Weights of a small GPT-style language model, trained from scratch on English Wikipedia: 3.81M parameters.
Each number is 128 + 32 x the weight over its row's rms, rounded and kept within 0 to 255. Layers, rows and columns count from 0. Numbers have three digits each. The size before them is the row's rms in percent of the matrix's.

# layer 7 attention query, 160x160, rms 0.163, rows 0-54, columns 80-159
107:145138136159109170157121164097204131166065157109113125106085177118160124215044109133144114185123115124193122163141139180083119148118188124214048128125101116101143178122135153164097133140125085138145088151140113076127086106082126148093129161
087:105137104053118135158146103136105143114101098100111179124161087147136151086175059135153132094147177115103141128117155129146176142122113085144109163169162112093122124169161102089154106077091142169087133080149118111111090149133120195134094127
106:107114108163127135113049139149115110190102164126130135147120079090154111074102118137085092097172141127147143142165152125114158131152112152086144108168064141131169115222102168126139085170137131136097094121159205098142156180172123177130110130
099:115032173145120113084159131179116099158194095143048135174127148131111107103134130155149161147152055151168158189171086104111161089125103143128141107073117184153133092167093149083148151145108114077108111153131122084172164110136144101147112112
094:114050073104108110123144099119099118172113153109138060143127122129104144187119174165158127135182126084115100097140104164148127141125087142081106131128092170130096067063133140170143128119168056190157145152148112100108113129133122138095080140
085:129133145147134163113142121153199145137158129083117171120146133148122124105140042160117156147080160138136209140121160078098163082099117114152129147088083094131177129157145143074138126095110132142114092096154131135102123171081179217128126190
094:153148113091126148141218081161151108108176122091138192116146092104087121095151066147146163111096146154091176152115164120124194108099111107106091153143132058136114154185110125107137131095123119144113132091186166152087110148071150207173131135
100:097120080219148131109096150113169112144125129120154122134085181146108140139136122121090128113163131144123153047079149000122118134181101099142121126145174101108164135128077129130150145113082115157104133149043156115117109156136142094075177143
088:107149161131101197137183150156137135113167097126125129117138164133056113121164133177101152101098137147161170145121098101093150057110118088117102129105145136133119141143124088121135080140164177117113119121154146145150129174104220172139152163
106:107116122131090120115091122116147069149205182055139104164149109158107126138109105157114160135136126143108121105167141108149123109099099187109157124069092140184166073087170184137133128132137104125147128109117119142110142129076180136115095075
113:106134112111129127134153147135100137109129140156185074116135154106120136196107212122199109124177129141173115151139139129162130138118123114081128136101170133119104155084136135126089131136127169108144102125097115133142110094164081102092135122
097:107101104095127038160079109069138104160090154137119124111092109134207132120115136139108111163204104070095120127048142161138138183143141120112117097180088127118112089117135133169138171121104106141135167152132089111112117101152095099099057078
109:111116115160134080095155133159124073123164142150108101158095152082156104158107115174111121142200071157175134130171157076103125167153107136093116136068152139143133089166115154129125162155107120088097097127119118058119152102118217081129079138
106:149174100097076160124140069101130129103153112136068162132131163165092149125120125151158130159133141106102169193115076152126140099112154111133139118152101152156080094084140105113125121108160182182157088120220169169137131186104143164137163118
101:170119150132154094062169119108125095097226118200070178119128050111131129120131080099083155115163193094142118102096161104133208130082147115118093136146124109168101154110096079152119096177103117103200120109122114149084134122107104156124051171
102:150123099123181175200111163095143115090148138175143115093125119126146119150151148130089093124136152128158095179099166083115170104142090168132101072117107115125086085112090183052148145139139156095106088124161131171139097166164116146209113132
115:206045134127157126166141147125117171107087178156078163088127131149160123136111108092104202138136161095085189146208188073104121046125105112140196131187127116158134134131127101158120134146101107141133089151115152161152184146117100153142110135
106:164063115131156132140179190098200135040108183191110167102108089105112133138108110116066150165182155103111133106113116120146158156139114109075152165182156155166147073109145123149144180189100121131150149140094137174110095179125140091139074136
111:130122096123116114072147136116137123166124129182069129077128111211161113075210131108110078149150122117139150148090139124088179094174085140176111113162136163152121127140133055157102093143081154135144070137124090124121112128154062149082126103
099:110088117159166129096189106179142113115148116134112085152127149113090149101091118122140149130078123149125141161180110139103160125076118160106147078073070196114145125139102183096120124168145134126148126150150186149139161177108146113195098153
110:097112076145170081112118187137133155131096134120123125121133114114222093179101098155153100158191095107172133101118144132116133144140100140187104160117180118061144138163143155142082135127037134124101111092104117081141108108122111089098080153
096:158107174103087097167123122110113121106081105130183194145084136102145132129118070128147170108169117146189142164181115127105195157171075080153084095154144129068166097113113122174126109120076173145129114188122097081160110063124185040152138167
103:090141145108140179139115176107117142149059087133192093135093181093118190106157177161125072094113141120155132151174132145079109116142159063107108086159108161095126104136121145092146135162152197126072111154117128139157132195139148097110171137
099:174126065159119178115107111117117118150126134122084119143149116108167106151103145106157103103121082123189133044126111094124103127156123110191158135114154154134125141173070112175156095115137113127138132105154156085172070118165141118085105114
105:107098131130150101141120144117119072136122157072164053134142086150087061161117158105134145112102137167131120054124086141122173142101095149115095139105071082138172123133075128109100110117089094173133105123084123075126133078125142092100123151
076:158150139126101150106116160123123125164106099168106116145104177117149139150107228135090113102137080117117087154185132110106058075149178158098148132130092173158124140150129103111144252139156101098126135135118139128140125130123092129132177067
109:164120062091145157169115197114158140099123160123129129069126114106144116203095142140106118125141104136124118141150148149158101080153122124096185159189146212169158091149147189096078177197127154121112148135124087164163151129144129118064112101
085:123159139162149247137146141166105158057140089138146093156171136136078145154135150133173089120103125132171076166149098153135129084104152165107076146081149107110114163186141134105087040099149158148096144108192165123134112144151109144129188169
087:122104188139130067128106135158143126109136133127176135127144141125143086086159159139115105099146121169135128115182074117143143175173113082108099159099131110110094136124156120109140108158171155097078087102060121115146140116173162069145173162
102:165103143113142089171173089092193166071127125167119128176193178137137125102099106134162159120160140087083113166186164102180133152037195126127091117120089076112102121160174119104128143142150175158084127090124131111141152156115128121126096120
123:153135127151125162195133117115243140109053136141176119137142141154115101150048115148121149083147171129112156152153097123129193097109149158101134094110102140137153136138123154147074094181142169155173096110156171123133102128138126140158093103
101:133113113107098089122143081168087118150145151148154116118096081102118130094153171144143170146132132103080170136136116135168161142120042183099105114133093079122113124086106131212121130145128082119160084158164167124147115117122047143135154054
098:138055171144107150107135121104121162130165121159154151124192117110108181153179133097090117133122050154122179129147122126108140131076179127149139147130136122108157111042183118096167075085136198101116098161091124146112119088124163143152172189
097:191087091171154183103135110167141089114133128118124204116129153117118090151103105135088100141126101148128137055137133161100132093082125127150107164156175165141131193147150170145186117151083136159084150114133148129115182114075148162109157177
097:186071133077150131126109152122129165134154145173161063162111111154146123172132168187160074116126111142169107111156139135151142131096122106108090128115078096121148075101112146152099109100106087137171088135134141087070123159120102137096178078
080:117083103075061087096130121146112148154108148111193133146030105190162114146112117113172111095113124199153174073129147143098086169126089117118168138160130088137192098133128141137141169160137117139149111159138108123113135079120119087116116069
096:146099136138130106181117131107136177136075157169143154137108139117116122139045174188122124143127156091133135169136193143189130153178128142057149123122120160098147043112127088140161114159182069146170120174132155085141120201175118092094111105
093:142108145137069100140157151121157185099132092149186168079194185168122185128139131134097115140161078135103105204132142134132156134134120140129161096179112180158111114099102128155181133139137126117104118134124090112188162104103144181128142144
096:107087040122133060118114142122071142158112104131116064188112104106166094121113164124147104122132141141094128129115154114123134174162107118084147134139114150097169074126063086130103161156107109136109133169206108115144094138160094079159118103
101:096132135167146097132090114091128102150150160124107135178157129132144068115129094103167149126141134072126153077061098110069186120177078133167064108132130114145124123146112161133086113079110114133108137118181122116112121116118103131160058092
108:177073157109105044135124118172177105157120123118094143162119185099160135128097082141144117134159071126088114090209136072172130119099072090136137143128131125091141102118164116126152217197134142088105102146114077102118146117130127060157094126
095:123149186076054165158152095160104108109102137132141180106173142174092159082180105128123125147127165119161130168130121128130174126135126143184165183160136111140122102114133087215083124125120117132155169175143095152137137114114108175125159116
109:123076102113118129134103111137108128130137079066110117125098139093160110109198113147171114192135129121098167100154125091111176144140156138104160111142173151156147083185054102160127163111115079194113156160206129073195145126158137089125167112
094:139068147163145128124099122119165117132135113091104141133155131092125163188101109187095144165143121086114108150108094086165175054139128121160097099095133134168105159139125147117133125113150154147091131092059145168167181217133132113173125126
103:143154173127118158129087103118172142166140148150083116096168133121148092125220111130115088147107081096171118146073060103176131123140120113187092138109068098122105151087188138186064041147125141156162087180113090150109125126141167133131090147
108:103143146150097132155133069135183149120155144075113147127123079130156097159105145147157170146145102106155170142167151128135086107153062131159133134136141192149162117135137113168174146121105065113134153128097109088103151046107163122120069167
094:152162107060124129157153160153181150076147141122129085162154152172102139107116137167109078129137110150147083090233154127166146153150124105096101081102141134131136102154085153162080157166120079104114157145131084111138129147159116083114107124
102:124148141139131146096121098170206066131150179148128196150125113114099099087177074072104154081107138127107118090086109102101137124115147187158074200116116085135113156133130128147196097123107136149142150097093186160062115142154128156120100118
105:157108142114132097116123149152190143054146114136142135108177130109121072129078105121088105161146129149130087080106082065132169068153143155104027121119136125104126146132140165143124134138062130120120090100135098185146104171129130109151156102
102:143182127099171137117107109107165130143109193089160116100086167127113120120154136149139130082144087190157100115197129180134076135143114117152139116098098071142127129097153137109200137134134138070173111110118173088083130049165152108164148125
091:181170106137116156124145121125083087087134130125147156117158138166121111052162111119216090144127120156170165137171142139148118127134138110170201163205127091198109100138120109141101133077088093119112175116128137081127112080080131180125189121
087:132131145184137139143156203124112183147138135160104109114124149118180124102149201125155137174142078122192118124159150182139081126154153131101150097119155132043118169140132164086067123096153133111128093123084101123127077108135196154089114141
107:111090138174123100174087158095055168115118106155108105165135172138165167061126151104130121097108143094123160185142140100211126179133137153105142127106130186075151081132067121113143147181174156103144127146127142136177089170173092110118171092
094:136105162154140161112124167147108127056156133127102132122154164059181162107139087144102106077126122101109093150095096124171130066154192146125120132154156180152110145174069129137125091103131160117114164085177121140160091155125131179115102124
102:172113144061137136089135082135091095086127149143164137117105052118069193128135086130151148104107140164125121131155120144209110164136144107140137126158116134161128142084165138144067125124138164113205104094100115116104144200130149110105128120
# layer 7 attention key, 160x160, rms 0.163, rows 0-53, columns 80-159
109:101136140160115120138110145153145173099118143176151195148149137150169120118097145160120160091173133177161118139104108165179123090153114164151135100124005085106118146160163112102142157140109098106169150125117137131132148053154088117138084149
093:176113109136132140163094119080123160142111131135105117151114137123117070165145181140152069146156105072127092138127129135105109079192109164139098105108080132123147098134195134180151119045088159178101170088140019105098114087125126128097128184
097:153158080109083108117151162129117144148056200093152103157175089118143121126144094136045158140120084195181128112210111087179158145089101128119147144169146146147135063144065102075104143180122171097141153156150179115123152109140104133106047098
110:161105080146133144121199119117199066104122122115087169160141156072127120101134088151146148163105085195176105125095105089178149131107132105100138132108169149121092093153127172108119129151110149120147118118113110126100145129120142091163107111
085:142132166149085121153169096129132158136142125101174091146125121146125130159075177187142099094180138149112154123154158082101153155143062159154168152151104115169136062123049117058128132159103128077118143142155219096114160153123116133110071129
083:115084119123082135138135143072082153100106159108073144134097165159183090154133103132133165127170099149205071146122142155119119063155099179110126101112088127106163158153182170161160140116120135141181118130117027139103106122126145133090111169
089:164116116105151144154121107073114155107132142147079145131104114113111109209139150132124104104133086133170067145126162129112139113155100150120127096113091105104176118144162118174152113068111127152114176101124000144115096121102137105083117173
092:073152146129109060117179152206083097102137132085173105105130118201176142115153112083082137168103151155083151130177116118083146129096125102089053137150163128143126123099064089052117110201129145110130139174140212118129137135133138149108144142
093:132090175146118134117115132111112121082178115111058092106106153109184125158133099135186103142087126145158147130117096187070062129126186112104142124107158111115152131106133139166154150124154105096064124176094117179132133118056161114144120125
102:151121083106088072113157134117145106107105146099096098171135119167101117150105140158091157124138172135175157110205154084121129143081067112090154143111132151176146119148081186080052108201164168102119085134106191105095160116142129106135057101
113:126081141159158160120142078126174145076172092166184104136161149048058129154128111148180114151118171108083162101082093168115103191156169176155117164110146085121140142078135143103123117149178138108110141103105142101138069177138086149120141102
097:110167155146099115110171139139144105172067070123165111111149118157114117083105148123083090146174139112067092125162181071169173105127093152122125131142077164187118081173109130076126137131127124134139137140177131088154158100155083150127103114
106:126114105142120101110176171185122077081159119089149187132149134127137112101179099126112129144106148208109134108145102079146189153116149077067097141094154130162097131090042148095086114187109164124133114120079141118105156119099128102128111077
096:182134087129092181091112060116123155186138072149072147118151142080150078192101149123184085125141090132198096116106124119098085130176133140195207111111084137142140114136188128178161169053139084153088114114128100134149123171162145134129117125
105:141106150050156175142090150157135125205140110085129130110168114141105133127139179083108114137181101159088052116084154080153137099109096160135120099113116081091078175126128167108154146105132129155151189087104088181197180151093126181126146108
109:122099166152115145124144135086206122129157155141157132098164101103130137127126072121128166105135123138080060118100099126148176121142155189148112098121121144113133130084109114062127105124229158075126086112100120162152133139188103192167156127
110:104068108056121151067067098087159141158089149142106114161138106109172093120092125144103146096129066138137092118153156115151119167145065144144127101181150119109184174187157144118145130128087119094123098167145120147172168194184091150125144173
106:102104150099167199132147116116154147115117140144146105093171141139116117145135130144128050131164112113071091126106165108110196142135102080129155155100160097136117221147090078115148153113152166124087131157117082160165164142133137187160182098
108:141082134170137128072098141186152095206099048146082126174095136171135106131139120093074115174172154110090109121105126132138063099123125177123104157096090122116123117159170147093136176116124071150123158092102057167139141097097076157154147114
107:113138078078184199134129117065185117117140173141110162133153136118121149123056106137187140087109053133189097168108147132170124125120075125140145102128090131082134090136086132103092117092141106166110106089135111144143111145133146156122078122
103:124088092174152151111126147087134153118074115142146176210137139147154113099163156120080159151182156136089081130077135094226116112149106168098061109110113098118084142146112107115085169174114121162134154088139049071077104091111041154098111124
100:180092153130147146149108152153146143099105120147154147155190107159120163128157118136197109141128116118121111135165138145113164121188126089136107088103146054141110126127184152173190116121099147175128153162069154109118068138074168136092129126
110:144142122204088112126116129104152157082169138144138113102142136063178107091152051153192084121119137143125186112145069191061108142126225113149142167115162138131145116103134140156117146120171147122130122196130144115121065112106146164132138148
110:120151034154123145156104137122144134149144154131129184168135072126143159083173182135080143086113159135132115144077140095114178113133158106097158140159094098120082113122122025050104185188071116147104132171144110155092088133180108114126092143
104:087141161121114126134205153108141115092096124129130083147126109170134161121126146162149211121124111151109132167183111161197126185081057107120120136193136144130154063135064112086098100152144150089138090118123181122117140137129135131113096059
084:128144150162120103120150096180131099113172108118141106131105145097132142081167098150098143130103162163106181089142084088136149159071182083109143187139152127139103161101094133126106145171127115089177114158125232151197160101136123116173198113
111:094117103182091106083135095070133157113106128156169093119163119046153111125174072193132114177131098123125163103150091109160114192085172097105149204128172136167138109186138139124122148176176170084116136179149158097156142151191100098148138133
086:113113091148151168159052097089191163099129151159140158100141165096126115145109130109165113100133114096160111133039094181126092116188183145160162115089081108086122142077205097160163131072158123149124134123113079118089090125133113122122111173
088:133101192106093103106189160157091111103155108074139109133112119122113171100158099138106168136093156165091172123181099139111152166068151089120110176143234139150134122085095108110117123161110161050146094149071183111120138165094162113143138078
097:153132122061125182135072183129118120141205127159149130051100189114104099123121158100166138123177055055162108145136141083157148088135136110116098104074142172155130137118139188131143133087101145102144121146072094053162148109141188158138127087
115:087111144124145157153095120119176157108156151168139137108179128166127139185111133192178159114137034116167134115150123076159194115119087159109154089119119093093149139085136076126178179136167092083152125190113146118182081141155141157094123112
100:183146154077123129151164144158124095117120082120118125158175047163060147177069157164136148087115122165091140141153150075102199171102069139089142124194142128137133092120119087119116099124110092093120132113105156128123122170141083128092128079
100:098097176096109153132109123158129160144105141097159072131194151160105158114141131151176125072110099136117115104152111148162170135164151110099116179191201167144158114091107141109170085148127155103125069129092187104043183178097161168200132141
093:107132100138178142120119138152151117111109191137074097148067121155183138129090100149131148127120148135112112108182129205163136178079109083057161164146140147112099083157088137109111159171114166146107126106141167134141144196168074117139136076
094:171063185136098127097156061124094161096148097159142119144158074123115126130191152189116111141131100156136161083169067164134143153072191100109125143128138139132127105094148034108146077103120104088152128123132162134109124159144159108103127101
089:152122144158088124118187127150101137101153135085154090172145127184107133141153093121112106132103048186146159118170113110116131167097097097136085150190183159138150126125094142126088064172096124051107102072108183110099161107115145133100111109
101:142108149156063123106111129151104161053189085176140208114148176164076143122136103190077110159103091169137174112122111127110154088073134101141139065153167125155156138123171107140143100184072085112167095148136115106101152130143156105120079142
089:114162097087073158113112134084198213164094150142150067104126174180134156144132093156182102119170094108166094140107128159169135133145127154105101131169097165119147119075164156175161084153034106158100127123140148125109137140126128175127143153
090:095102153185072117084185178142100111108155105095167170183158138125080108129185089121066115119120105213124172136148121067075101128073124111084127149094170141154104107179126127125078100166096114099115097155131177127146166117131154119111115079
102:138125119166158130136076130121147113135162113141121146111095124069165057108075124097121131108169142114122063099097141136146099092169136150157135100128098125103121141130114181109167207083166160110146131127144103153149088145113143125147181122
110:143054097117146171170166093151181158124102101141093167135147131158107105141095097173166155138162104135091135181178122076130167128129107054109140161122129116127120143120215114146119124116101166055061183099182138093066135158141103105138098177
094:174136154070132132149100096121153114092136161147124091052113134134140092103116156143147123101130072080130108150099136188170122108140132154204107137159136119079162114105154155124120131098111120099116168082063076112099138148091111125142142151
107:068119131107149176172124161109119096135140112072081157117086109113138127119147096122090126179138094136121091126137154119127088069123091133075097111138176123154096063201120147118095134157134109164114113138119152105100201083160123078085178127
085:103117099082145118115065083140155117136133120182078148077085116084152127162083127153159157108169143092108104160116095143161169113167179117116186096078073085151134127143143110067167203116160139194104154180140102127116094142174110147154135096
105:123127127110130112170036084120157181171123118160106110083137122102184136082121154128152085113151095079155096140093106117174106173165156093157149121081131086102157116116168086104115122137143151145149116117070115151157132172143185099101118074
108:121175115150145125198111149129106105142117134121137143092094189168116123172076113126135065156167109126145055157163168151177128152131092094173159185140097117132161133140170144178154140130073108085157146105143061147111143109164124120147131111
101:182049113078130128120128127128182121128142165112160138095072118117093130112129135169137156134102107152133158075154132101088144079101159115145113085100156153175140142128182144130122130120077085057099152097102102147158138124137107119074118137
109:116091110124132124108109101181149088140160098141105158112142138125125057130160128116179125119127118107129102112126139160120154118135121163160079149123143069077146140100139125135134168082189181117132147037152109157156125139103162119141133138
105:115046138132164170120104102162132120109150116081150140123142101097130132136093106147192130065108124153071132079127096098111179143206152173116050089110151147130112123107109122132161159117155102095135098082110141162094120166112116124143090139
104:177120117187107070171163082152098118137098162148105126164117105163129160178182148146124099091113086188172104105133123161103128170152183106134122155116116099152108177069181070146126066096139144078138166124142136133107110123160093106150137124
097:148163155103111150107150126125117109141082152103131072130149137134145152141129150130120120085123154102146123109109173164157051167105119156144122182206106167145101119060172127149142083097092104144131182114117118125052120111173146129158212146
085:107132125193081117129096213156073149148087102130122103163154149133111143079137195119106140157093132142136127168129135094130152104134134106112209145094103132106143142138056140155117145119103122119227101192151140111157057084089151126058110124
102:096096143171058141110141171098085145092168130150149180152197128151098158141187085129110139081095116151114224114088130057080137077102124170117153112109182150116124128161152153132127109161096096114114138149171168072109159116116165122097136140
092:072128124112167205129118185073179130154112149108116130108119098091179112165084132128140151091180188047129137115061163137136129094152112169129155144141072089093118126153145123139189129081115139150126164125120120131184115101149125141117118170
# layer 7 attention value, 160x160, rms 0.175, rows 0-31, columns 80-159
105:129151110111123070140157095076113088109056189126103096108181162150142143156100134129100153150068131108193141123114137101085124189168166131125199100192092149105148141127188146143069117164110118062098107127128141157072112141205138084085118122
099:090098034149147124130059159138125114115153088167153138135098078080128157112071106140176116172131105106160111094124125156094079118120119118123183070099181069112113134157151122152185093148104173156134128099106160141179103098176128165127163139
110:077116132156130116137119185137089105096082177118118108140112115179159130149092093105153146101080076187086104159166164154118128079178084111176106155094112095098125147119178124129162166120142165130189108088156162218165067129175160127115172155
095:046145070168122143121125165113140175113136079150132122149118109115113089154074127087143173086121135107072136109186085111169164143119103121126136049161143173117122136105141134109174145108130156076176143085146146126162117069133122116154156186
092:129092139156143148124072158130168132167168109107097153119131120113121162152104055125083108157154125159093156121117149123081135101046164112137151194123133216115113097095076135135164201122059115100133134150103153157101091111098077107135139080
096:178213084139145150153097142166090111134123154141126150135125128116081155121173096157134106116111082171165159115121146099132115160125107205161069167111072147099154100095147140107132129126066091085081141109182163068128142168144158123083147096
099:098086097079165140157124206104160137123133182181156148155094154119120128124152165080172082106133179050114137117155147111117136126147053116112141181117133096128088117126199126094090125201124115182136118170062097120093116110079192125045112172
095:181059134139208147131190109091125119045131125108116181130108126170142141060123099140111103122118091181099116158112158153147080139104147136156129142099075142160077084160118119139170187065094109154095153133120145125121086104093093115152141117
107:143155093091131089112154111137161089114125169089124071137134138132165119096128150079131104087113172148067137149103149123114105178106158148114100098079117121132126103127107131143155100093205115142103140142146138161170143133106143083132132208
094:136135115147132158154099143195122078128146121109134172125166174134172087150135138098187090166147118108134111157146080140064157160081083183130130085149115172070112136169135134148091121132085188133083132075107155165106108127175151104099104123
100:098136096172115117163153119151132098105177097107132129160121110136122168138088113120152127130092166148137171091130115171089078071149098087101114134132162143154155156072124127121115170099185154121156153059127118132138168148066153106170108193
096:149158164185112143176126091194192152105119138155153095130136164108141105105117095159110080095089125101117138121127154115095093117158171112123112116056176139130142164188131137128209110151140145171146132138120125119093179100159102090157167181
102:131168165156152125104097072079177151160131191163137155113108143149112115163083093074149118110128055085095094191178132095089151133126136212081149148121123092162124145135134127133148076118099105100114100127124096108071167075193104081114131171
097:151113181105136156114128107129127125130094145129152124142098167148147171098088088158094178161095097217110096063098124106097148172112211123147164107113131093130120142150103070187116124086093142129119165077059118184206160098119145131124144136
102:097125096165096121176124122127075107093141103161127096093164131160129100143117186135133104120160145163163188116062089158121123148128133185150092103132145123125161143157118121128067195172137102125140112108126116130145155108161143098141116116
102:115146134136140132084099082116161093107107153107115142085116164150104135130093086093065124137152119133113126053160111087096110132200129118151197138174072099132096136086173128126099181150149108108132108152151108203095077127136123087137097098
101:103134148152163125151111138140218158158135134141122185065135183107153104109095078086074116154088130082099167130173138121155144066043124131080120139092147110199088132157117125150117184144128119100080133167157124116113123057099075167101075172
104:124153162143144119106149132128163066114151161104080129160161176127164150147166067099122105101146122131110119199123176131145111188106116096077152140112109117137089086173126155198121129126114197145114142136132137088117119084139124153107138118
108:121102110088139123184156127111121173102138184159137150122107144178139055123185127094113180128116093137102164164160128128102070102165149130137126178079098113096131141127094116088097099143127126132106152145178082133176087107124138106125147121
096:127145071138120170158170125097131111116117124123191122120151163185114149115190137100157107117168096123152118098093093139158157111157196132070081180106159106103141106125070112115164118142155125174111182131153116113153148132126121099151114158
102:108116119104160170129165151117101101093154081185079154148107117132143137127097126079129185089116172178138166108184141126096142128101158116087146094150087176065183079088091171086135162120132169159186121103152132136129102068094109119098193129
111:134146104155071100155148099182121155121107104140143132101098199118129106152167173137122174149130108154162142152120108149133084136118149140084142128081192100157241094180106122121080117172163099151110168070101071085127085114125105164181130128
098:113059065114109126131082164129118094119137081161153105161170136116124126137135153148182159100127097124107137090135103157135162100075131092122140113114122116062147180052134131072090147077179134186092146059113122129160085166085154125196076106
105:116122162118120093132111158075087112130113155090068095118093102150129189184168183126178130151142129115123099122138067103086078171189070124154137125139092142126131099093185148173141121195175144077121072171189153131068111158175117168100079121
112:145152128156103111093121147103092097150185137090180115141109102109120118143114098151133142161132099132125090120089080162155132138061188096130132045111085154073125132113070033150178121070149106112151087073161147172169147110099099173113108123
099:153128108143114140169034197136101134184115108093131207120125130122166119126139138133157145218130121092099128061136124111110147115077146153138111107133151123088113116102111167146182130085122154148165148153132115112112164111074142148121094114
095:130148130138125108116139135141193046087126091098079102135184075102143074092158113084190074142113083126139110152167160151174182142106136145113154135159137096119167157115122157112071100147125121164151125150120086198101120132075105183181155140
098:122185116142153127125189150116162107138139160165097125135119076180162109138177118141166108108117117124096100211131146130141147092180156149140060142165163120120077167099122143098164106117130125171118117165102122177054138117076090161133123070
088:184094152120145050132172220170130140166089161112131075086130088183122134154176066126074106158157071115092151191100117150179121124110129163141175171171093087154093143113086118108147154109145119154102107158104150162147081125129078038107143101
104:088185181138110107123127083110126068116107159162172126135117170077071108135102101140129115197120197069174119164131133103073135142128139124125174160104167161172109141121129112128101117215068124118111139160131142099084179070128114173094137116
092:133164104148106119151108111127084085152157079028179131087179149107140149127128117099101104138116151171120142068091088114148115086058161110137130161125148149101105173109058131166088144151115085173111074175099150162115134156158099143130172098
099:070151126085126116126138134136140135152126139167141155092118110131147138144132147106116131185166097101153126156146128136098149147135027114089120155161091086145070115126177128153173149125147134127127167049098085078127124131170132147062034117
# layer 7 attention output (transposed), 160x160, rms 0.15, rows 0-31, columns 80-159
122:174094153120125146179145146235093148182160121191128134097091133065152111113134094166096125107115162153068123105127086159126140116102135122089079123129153154148107116111072190098118193131166092080162146128120153155121174173127133118136098121
086:100187125173137088119160128095099172169169136133050110106143153144167092116165154141098098118142150161143101138160154104124119139081119120135083173043125174168098099124114134124143132150143095105093130120130098149113191162142109118112086075
105:118113123115179133087108085144143150163125091123077112127078123094114118141157146113121129180127159090134103154116168172141056138109135130132149095144131176127135141124091108154095165128132050153126129165144102156134147093118133098136087107
086:087125202125079079142111123180140139167162148097137226108112140111085140100129189115117126133144133117174119201112211149114077128152099123177160105106107073144234120120141119132111102129135068141150133118102115103138119117127079109107156077
077:132056104173096144103135116142138127139139140157107143157178152114137118165166128115114154107123101054150160095127116099186117131174104154090157113132157099122189072131131188055173152161095159095085179156122123118133121127124112155116139140
093:129065179161205181145113146144118083173157091116120124136150119165149143132113064139097132201159130126105095104118130109141159080159113089176165112142136147152145133134168116091151189147145209145139177056098045127138149151147134100100143172
098:241109156154086079119130101117094097114094089126122074176139100162132174114110119151136125142122126161172101146167159125123160159095121099119077177090138162090134141132153168126119121108090093128138097096134146121123106103199083147124112113
092:078096087107071122096116153122143126137176137162127110137157109130079145117154109144113076131184084126174086053107165123152092167154135081122132060164146124126155139089134072101160143174104120180107082119115127172133145149133168137117187154
090:168121157132061146155117158075161124170166124192078166128120095128146159146123146109155086146153096132134014124143154120136200088143116148172166131143159099091118145183176119145120147136102132155102113105113084122148090125112099098056136062
094:139140147094066103122150145153112130152090083133176114099219065064149107121136094148089127104078157105158106141147139170150120102153117093146158139186135155099161141122150132064087103040169106118130115165124102142066214153125117125108148074
093:119127149106152173164115106104114178155079190165147123146149149194149076110064143175164152172109066179159100091120123165155120197123127155148098108106156127052115101132141106147065104156110133105121102172104110141071114118133164116139112099
095:106125058137155170096094155054122121214110179104124083105179148155138130134106105108133111106106143105161121134151107175128153155099110144188109081130064129152088093121095136127128092168152142174151177138101149092168132080100153236106106087
101:144135137101146147207128161170102139128065109061126112143120133110178130135124148176131134137142202157171119079113066111144184114086126058155138146159129119100098114142082124147122131118157135164108169143132148071145100097070109151165099117
095:133143112128101127143126101160190113101201173158141132072149134079126111160131151108117121104130182099108144116130131160141053138114117113082086142146139101121133103146130116090120120227161176107094120141122133120103092162146106110173049107
102:102066110167196141104182101129099161121097118085171196118126138081142107168114097115123136144066134144089138057137144114097107109181100090128120173088194161129131165096126121068170069067117125099100108141112134192091166185153121181137116127
100:137100148114072132145098177188136147150116118196137096114112153130178102157118095149075148126105085089139129147175124104128135136081128174111134165103171092089113113111113104140128125169125156150126147178134183112104167128127142090095080179
093:147193106157148121106104137107209103107135176142132075151130143152147139134163109167120182118146080121122104117141125107139127183124136120159139144146127078057073106110103171132151116123095071077196184181105176090153149110174135134167122102
105:124086162139115182053118158127180104207131098117117117116176143066091118147088157127108140158092121093078115133189136110135107114170154096197140142119106106137113099171169133173178170109127104180152127142120105149164169103099097118176137156
106:137160140167133125129133093165121076112095128064137136113156092108151199102138155162135094149114115129156124077074150136143092114142146169155080163151131083101090169139085096053136140097151139104170142124142066140153133153180097194128141143
089:078147065125189132107117151150160068128105036147174175156187136135125102074136112104053120111144096167156075124120112083125178086107131125108140132154132105116094151170074128150118154114056112078150184146073142101134108102162146154135133118
097:149096138112055172091098146144133103153098144074164125165170167161168171098192130165143097166151149080118136190062138202111088105120162118141130135189161140134174121161139123135129111116085091107107155152125051058135108152192134144074138183
103:110124175183186111111120111140180146171155120039122154155177084175151107111127107106149153068122121112123176107102107087134139110136109143189117126145164107146096200113103103109150172093139153070147083182150159076157143164120195121123133131
087:133166170120135135119154121180148106076104122144118105118156146106135100137141126114073165180157086164118088118090156161139074160140086147081168178188164123190109142123107153174076086074081150085096155129128132118117182064155141047109157105
105:141155123127103122056161099158089138150150124166144164165108140134101093096102057088101130150121108128107181141094080070084113081081146115143119178159206161168127099165124137146138132112160101117074150133133112188120156135137106117195138132
097:045152109110127129132097150135183167097117162111065115106132159111132122105165152127076088100092154126140141092063096119136150089109125191141117131131164114150163158155152141158067107166130145133078104142123120112130064175184137101204081117
092:102175137117156092146165129134178100137155151171126110165094189128076084101136105145132163099139142132150138133161151104114096124120115052094120135134120124149162159149144108111096152154172118119140077125157100072127104095130120135149099113
089:104125116147164125110153163134121149143113143150175083127074162157148222108096194156105078136094103121117089128094180123107116148121175094170176141122084120110078121133106103107155173077143118160139123146154189127129088112179134087051152107
096:154128137117073110090171165175134154107120119118162133098115117118102168127107137091102130122156156110159143104102123106156150147128109131215088096128097098132096122184075147137124108165097031149117112163178120093170117077179165158183152161
085:113138122140119123100086132087125128122106090095121160145168130107124163071110131049137138105076161162147108105125146119103091154149149129094120137086122103104094105133064176076233160109130119056147160093120134147131139101119172117185098151
097:173104113084167161135140151161140145159190155083074130097099048164118118096100088149121149108150069123112158153166142139147125050115092161151143147132079108067106133167134190160100170149113052092116110081202139162110139155089119159173100144
094:121150144115152156121132128101128115066134208186095127118131107091176067113158088156116140147116108145148177109127159108080151124205126131151145089088097118219123071096098130165130131102132089105130134108115095135177108167167160142149094117
094:186156156147085108120116173150088127166107093068090109196151101107110154121134079134091187125117115183133145137238151125139148129134145120145097151143188124156179047115141184135058129206130123134131136200141175085122169120121160105165106104